Each number is 500 + 50 x the weight over its row's rms, rounded and kept within 0 to 999. Layers, rows and columns count from 0. Numbers have three digits each. The size before them is the row's rms in percent of the matrix's.

# o: layer 12 attention output (transposed), 128x96, rms 0.3, rows 9-31,40-63,72-95,104-127, columns 48-95
# v: layer 12 attention value, 32x96, rms 0.293, rows 9-31, columns 48-95
# up: layer 12 MLP up, 384x96, rms 0.346, rows 0, columns 48-95
# down: layer 12 MLP down (transposed), 384x96, rms 0.364, rows 0, columns 48-95
o40 084:434489455491422606468465560446525526481537524463503507482517575465430537457469459511566557567458500578469464586456477520516526546559499477566441
o72 088:467428464571473600489515518467532427453483479450443544438411568463486489410559479517574485538463450553512478533471507502499568559536497469555446
o104 112:490513390511472621437483575460506515470527492474429560439534539510487486450550430539542586504442508616532488568476486426504521529545458574557424
v9 098:514447460606438523504403487531482519520533640533576569439492464545543465427419502466477495410548486526501556462428549513468516460539492369457557
o9 075:483480519480492521506468401482525515480533470449429505512522492444490517583485525462454450551503465318462484532530521509455462541492480406495513
o41 092:477394557473447495540470416429489392485586452433481534455452411486494438503529558469460525535409474495512517574487418472445401562531507424514516
o73 087:517431547485557541499431417514519556536582503429442535514395518507508485535507570507502546524463472413453439538576451539363505572500475432455448
o105 143:452476567385493477541439406477497452511506558410465558493505441538497483538479559533576530572408481465427450539533433519451501504460506454478513
v10 102:479516451506472412452434481436469475487496473500430533506502475517515500534555600546632558440553491472380509570461459552549463492517399421442485
o10 078:569493576547505480494558450454522496517405488483464499467705485506537559513533444471492498453510483450536517505539430585404549474557385485481473
o42 105:483411533520535582515513440456531452549477491506469492511509520560544573515475482423549534491499458461528518539439470596462426508522469491507479
o74 089:531528482543538521472506447460517466499395563498513477442604424553523532529573395464567497465453462483506532500486446557425532460486430570498521
o106 132:518445553576490497521570445471530460464406495493510488451537526583511574553481437464567521481438435470458516454500443575428504558483422530480491
v11 096:459528617555510505574497585456472454476536439604449527431499443492552456514446543467459556487438501555499570448566490538450455551495517440422472
o11 069:523529464551514569486477436443447326489478507528516418452542454476492511529524496437483495473488447441471446519526524470530365492484520517465539
o43 085:532526450570517555442522475421473482493549467581550516485352551520499523558605564441407507509514456544498500498497413496468437478502512488548511
o75 083:579553400629511581437524474497497351481539512488583489445391498457507485559523496445441561474547516562514519519463442482455537441557450462511499
o107 115:570487499606522580449514429496526427522577515553542454441366522455437524505530505403446547520514407491499526499478458476512448500541437494486516
v12 104:580413422463483534480415515468520467501511399442512456578504568538566416490450507508494606434518584514401528545530534509507534527435590482384530
o12 079:402499528503553490515521512535504490387454508426521529540566457350536501540548486466459435506547486369443437516515500401526554525531485533491478
o44 102:508480523504466527540554541445532457417547404509509524573422431457508515570461436404473495507593489442513438637406491509467540502483455531525539
o76 088:475459519528467508496560463454495497410427472479537550556506449411478461531592430474435511479548483443486415496463513503486649528499392585575486
o108 135:474515540518441511555586502471498452376496467509527572575472473475503425508597414376451553457532500513506436537450512491473589484470437557510552
v13 094:486526464482422517509465596485531531547511582526444510507506487466480480512522414569530435450528506517445491535457468585442523617484459543492467
o13 069:483418400466526486542555494593522483413532509509499472491479526462544497453461550466435451479489473514635535512445506500595538521402519559436519
o45 086:366476426589524513482494518510494507539595534532491498503549455533565476485532528438444501512494413619510484490497375443624610510456482483436525
o77 097:467450483590523453505568471567490518492681445504496526527427559468540518421415518482423503520494457475576543494518439459530537535521463435426553
o109 127:419423441560569508456488540580463493531610494545500517510541504492515530424500475423432499522503447542511502479450407415614580515500437553404535
v14 099:577460432487498482473518534458627536486468498555485505448505465536422540554496464390519571480485473506495509463467564474495515487499591459508481
o14 077:495470442494508566523521448531548546527675477471533599483350548469469493477437484486478494591525468493521559543483427435536591530460420459549522
o46 094:497502519466562528591572493424540528480635458494527494536522490418514463450425484460531587489544521493551486513492396484508435544467458443529547
o78 082:470491535491489573477593487487538505534560540480586426535473587390570480458512602504575482514551492434517496557583463467514458533439470475491552
o110 124:455477518510550562469570500439510558482574517542558459505502540369552468444406591510499477489528477418520506494515458505473446538483486426484519
v15 104:484517526466608511400469510487551470485506527418468580559486490496456554501513511513496487519547626498476475488427442417474500458495576533457521
o15 070:543503425516467551518502502555523554524545470519478514553444601525546549574471507481535548505564479451554544608517582469404560499515489468586479
o47 094:498522468571443572559437426534528427498477534547506485562542507530430474537495513441695518563536546495553540488576505507371543518498514575525446
o79 097:500429470553465539543447558504533502486553487556518451537453637542459545552493499425576556527537469389553554525546490495395525544586489440517488
o111 113:505525448518454505526407544506513440541495491583512477610565558540446510529454473497647495593471492532526503518532508508380529518520515557550499
v16 099:528544440393450464453488482483591477454486531478494556499465505456417556547418521510544497573538480464596465490448466395502583499537466513504590
o16 076:456400489525502548473513567470488415509458434545502521572356596437531481460412553460471591489524487547476449551532485595474464549462475490508505
o48 084:480493561498429551424473539449475542445397534510546523466560526462569499497447508507464453474453529577542496458588530553530468539420513582452477
o80 084:465480505467515534469442562479445452524344555568541496624558546492545514525404539518479467432518543577521477506516541560420453500411533559518502
o112 124:450533487446519554411429567459456467464407562541552489647592489472575513484402527516501475476509551577477496493541572552426461507405504522516461
v17 103:522554537445512521476469527379498525503507495598504450553526432506476467460489423469539511563444543461523477580559442516523469463519464456360464
o17 081:591546533477454490519606522500494629465594481453591502511439459536552542490432546512483528507465527580501550536450453439501576488387477535611443
o49 087:541561560612519495511506454536507478512531459486605551575417451579574402461547552512545530460487536584508463460510493490557632537430517533641462
o81 085:641480510571475517525506419478511643497622420521560543495397491533552497484484533487429570457497511501514545487446453403569505503458457547561507
o113 098:580539559609441473539500477471559524531531456474563557508426484571559539534438522522482537455471527525479505542473487437540526475422530581640475
v18 094:598487391503494499488499646468531476523476558504481548481519479471410465511462539464558481412531508470467425488546436506506545494599530487562513
o18 072:468416521513527543519518424537524526455547478386493496603493418430567537504440547531419505428528539526491533560407445544491463415458453488620552
o50 085:368509500528442509442502482610549484492511518451434454474480372518533527470473570503578565566477523587503479547520432554462562548492539491551543
o82 092:450448505458502510449453483533487632494577469407479476484528423505552547464446537439500534557497569520534518495493503475429507388469612496540603
o114 131:456429522537507542477472471557506553453637492472487451449489380502544567474463553466500508509459493487536579536485450501430572474508577468510554
v19 100:598485479541487486536597484595515510536504569394546395585501487441529498566502504401519456525479403531533434497540483573536455490492560534463362
o19 070:532513488545544468477536465519556567440547447474424515394587441538488552517532498530435489481513481547578442495542467507501387551515510465497534
o51 108:478448414515575537499568442517519442455456483495423567493557408611503510474447539482457465449557532569585434465477480495588325549561532468538464
o83 094:514414419510547517397514565535506495493485552535521520414465458596433542514468505457461460458489530555567535546534463507619439604614491469510465
o115 147:496461432495560524457562486517514469504453491465472600458539437608472502449517501449469446477533521637543446474477481497561357557612488509536487
v20 094:469480505448483525571413518532490508536483524476532523552509455603531458486468482526501550511521528504486423577533508499514497565535421560473497
o20 066:459498489572489526486539476535443554408480435477517503468381562531520489534415539493593590531527531495442532541484520489598536628502470430506413
o52 092:444472522515445579501469496471427555520568516500547532478485588599498559495462567415572451515476564585448542527477448443541451457514415533476471
o84 087:425499524467422563494538466440478530520470509503488456579497644583501508527454515483547418536504453534445467530454471518571470546460518507479478
o116 107:460562485496469523495505539468477550538450526462532517457507607590486518503458508459554484475536550564474466526442424487523566465488474594499465
v21 095:455484481663628504489495405444428570502541530521446541451513439440486537507508454542531433494445465477500416485530467462551480556433601563458547
o21 077:552533441470452420425476569552502570481404577460424614526509555442539484497504502468538522465563525453513543389570546464472499575512584494492508
o53 101:555537520500418506415496516463503528522514553458544587486460588543541519461523583465474466515507471483505564442585541381513438542512508539443483
o85 085:521494534531471469438489474492470606471531498492484621496448572523547475462538514563507471520534428446562552455576487389571387621495570499493486
o117 135:550481544480460447400491453506512497510408514474522614508497574483557475423544536518526455544519426449563554409594494433563438580538538522477474
v22 108:501456575518476586581522505539514512501498515457573512453489484419468521515580538577496509500513448576560507578506485487508513523455459418437469
o22 083:575547466424500516576535559555466510497487499528473532624430524468534538436519446534411639516581566479437504525466400572519411481537446476583500
o54 100:499581503467459594545523506526567441567541515533473510595436451568513575461614523459527568587521610585514501536495481447469450477570409505538504
o86 091:493449519427451563534534570566495515530569448530494487575410561499502507487602461507462540533587581436477520437430528404567447555600451415543512
o118 139:479510494427446493560510534588475438498511502532489503568472535501524553423653468491435550546520587549539541491455487436523415520600423457580458
v23 097:373495512474547578496484580525610473460454455497500524506507540622557517462573494483542469530453473453565491539611514436421502521553578424535474
o23 085:553593518450459497422511494537493571576594526509522581500471524542410529440499514484482556512437503677463541482506425425509491419481487493477583
o55 098:516603496509435502506578463516453484559322563505540509487562528425441452504511469517465490513478453468382481452601495583471545422458534547520580
o87 097:465532490436409547514552469440453537537413564514471516461647478486412472462458487444498436529488463548450477457522490577470475383428568455484614
o119 126:510537474511401633501602455462512488564441516490487481459569486463456417523442533442422489520483483432467520504579504594431512432483533501526612
v24 100:408475509510443568484472456540488501485490431424525552467480509486555506435564521484504513494541585509462407540337465531518541546441556474467494
o24 073:485592456510478452525465525521521496604482487521565576466517607610478526429595539559436521517473376486456459528550538514448557502490524482530493
o56 101:475512396540496467450459495466564430550596528492565500432503497609487518395554550483380557532465465512512474558521553521450542533533417502453476
o88 077:439567527506486463469497518530552510499531433490595596454559540632475496460560421528369486565541448460508513482572451570418489525561425436532525
o120 128:450499516544505437448457482477530442573549428477575527510458544647476532422625474478451517534449439440483503482558502585460560589575415462496491
v25 109:464543421562531481432504552458524414477520594462515493492511471518598378527566545436487448505578532492452549436559501518499532489545484514491497
o25 076:507499484563498486522490478459495539512464559516455495434601467478426480502509555522646544572486476503497543522524587548563474547470540568508547
o57 096:520542503484512472531504457444475580574499599595501539529522508492422589524428534502587495553531511533472575530551548551520518540484541492547549
o89 092:514549458505545531569507462472475473560522605496492566487570477496483527555476521499535462535552507601471554496530524554464603595486459457540508
o121 155:531561453461525490547540486481456602563516629543499526481542470498441502529477509489557482498514496604459526511513551536508513574494491530557576
v26 099:408522531438478579538509536505540571522517545514622497439477492494458440576501585414447518586459548506457481501476465511521462575497509558529451
o26 071:556465551505489451427487494515467526438484491447484585411631418512471502475511491422394484559468473448475531483513563464495390488593446420441551
o58 091:543447532531570499506504502494443456503557474497500543597541563534523530488478505416441479557433610501421491570517462414505370512602397433458516
o90 090:523497569553562498457534462479428530485536495471559557464691518518466500459562545449466470548368536483405519497544442452500478416543452498437509
o122 130:540520587554591508509506488509435470480467512467462561517634481571525557481496437478492454587391604525400489527536457459538418452627426463477553
v27 102:454501441494524542449398533463534500517519586507538549527499564462461551535501549567527597561534379524414536384483467507521539484480422567496528
o27 079:454426553602494417562523382491541372476465426455492427512462476455531416478478512564464549496479534545514491517462475600482470521505489475532415
o59 095:556468582474513521539492531514531572574522524464485529588452536506477567492444504469569519520519579468529473512517469610395409481612487543521419
o91 088:508435530562492529530468461493523490511508479452503470568455473469526520450518558425503495483516509509460486478565479561472482480604503538494376
o123 134:533436515560513515504506474476504539537528539461498458533470460504477524397482518469537498520480532516517481498523447612394543461467533540469388
v28 094:469478466491612428521482444487473497458519651449452464484509550498549539567527539544524451557469494485558478507548421476522520534487498442448522
o28 082:452393478492464480487530517521559426508532446491434525498706432499528523490552467527562479543529449585518514531520450534478439520582556523424548
o60 094:522414545415471547521492499461528490488551396506431528563601518548473446526553498510587469578505446634508616529519493530480522461511598513499487
o92 088:541536522437521549479550447442502485578495502521487549483688509549411535483525501549489450578468503661502517542504395483502569451497526597523510
o124 135:528371531414440522467484491493513474480513464485494497510599504548456485510441482469576451600505401574495533519550455442525519493537561538492469
v29 104:554484485564581438493474589426467515596465506587481485456498506454520461560534477537509492515559582533511505525479510529475503501475457491517595
o29 072:501373547560488547506541446526508483461628492552537511580376582537491471574519478475565503551467569509522531518499442523597564467572450473490536
o61 103:480390446518467522441571445500381448376514541570483475482371515441477503640531476486559471499526531482485544490551468515582654519548512544479486
o93 110:501417512499440523456578428452454475369623452558498474554280497497479519562473499488522464481488524424540537546580495513598519515574514505437539
o125 157:505389507513472546417553420462403514374639492542559499476380476477447522601434518514558469473467523508464552547546452546565606479533516503430550
v30 103:419566467487538532539562480559444451489509511517411581433489566459497485532470465399501581482418487513497519545514532574531561593531515488503437
o30 071:527483396584425426497399568490385360457453497510529617448523508590497562469465523396544435611464503544479466550461487450579413469430489564530528
o62 097:474450499496471393483498672489423476456520457497565593507492528417496544511429537527476433562484489526456494503481487550502378500482506551466574
o94 099:476520480500404418509450666508433479467467496484485547465576431533512520503449442500522437537468477623496500417473524582511417477385486641504513
o126 130:492429480539424410467509650498423462434453459507511543466558507492515536584448537551498456568509492472448489495506497517514441538512509550495534
v31 097:566569478506477439607461469599386486502475618476443589447512528463447477468564604501404555565554527465470489463583486505499539528477528494481648
o31 079:454501570537554540437411522504456515551532533552476521508465455513407509495573561530648478510487565474546532480541503505665472552551577585544488
o63 085:490464659491475512381457538408507588489509525516555517482495497468390601489402528504530500472457512388497609551429522494540527502487539573523521
o95 085:503482594484510447472478532450516396475472500517516595529615431486477542494503438578590413467500540477545504471488511499591467426579527549594491
o127 115:532453623484455490413474496443425529477555532502556559513528440508414539456522488532601567431460517473483617482497506431588505491526524531558433
up0 095:626532639506540534525524551546396564408476439576546481514472486521453521529516495503495428459524444501577495467422473488433464432499427544457492
down0 104:457414613522453496406503462440536536533538556473576499522526510525464508504516569532590535537390457535480487601453512461517433493462579526515468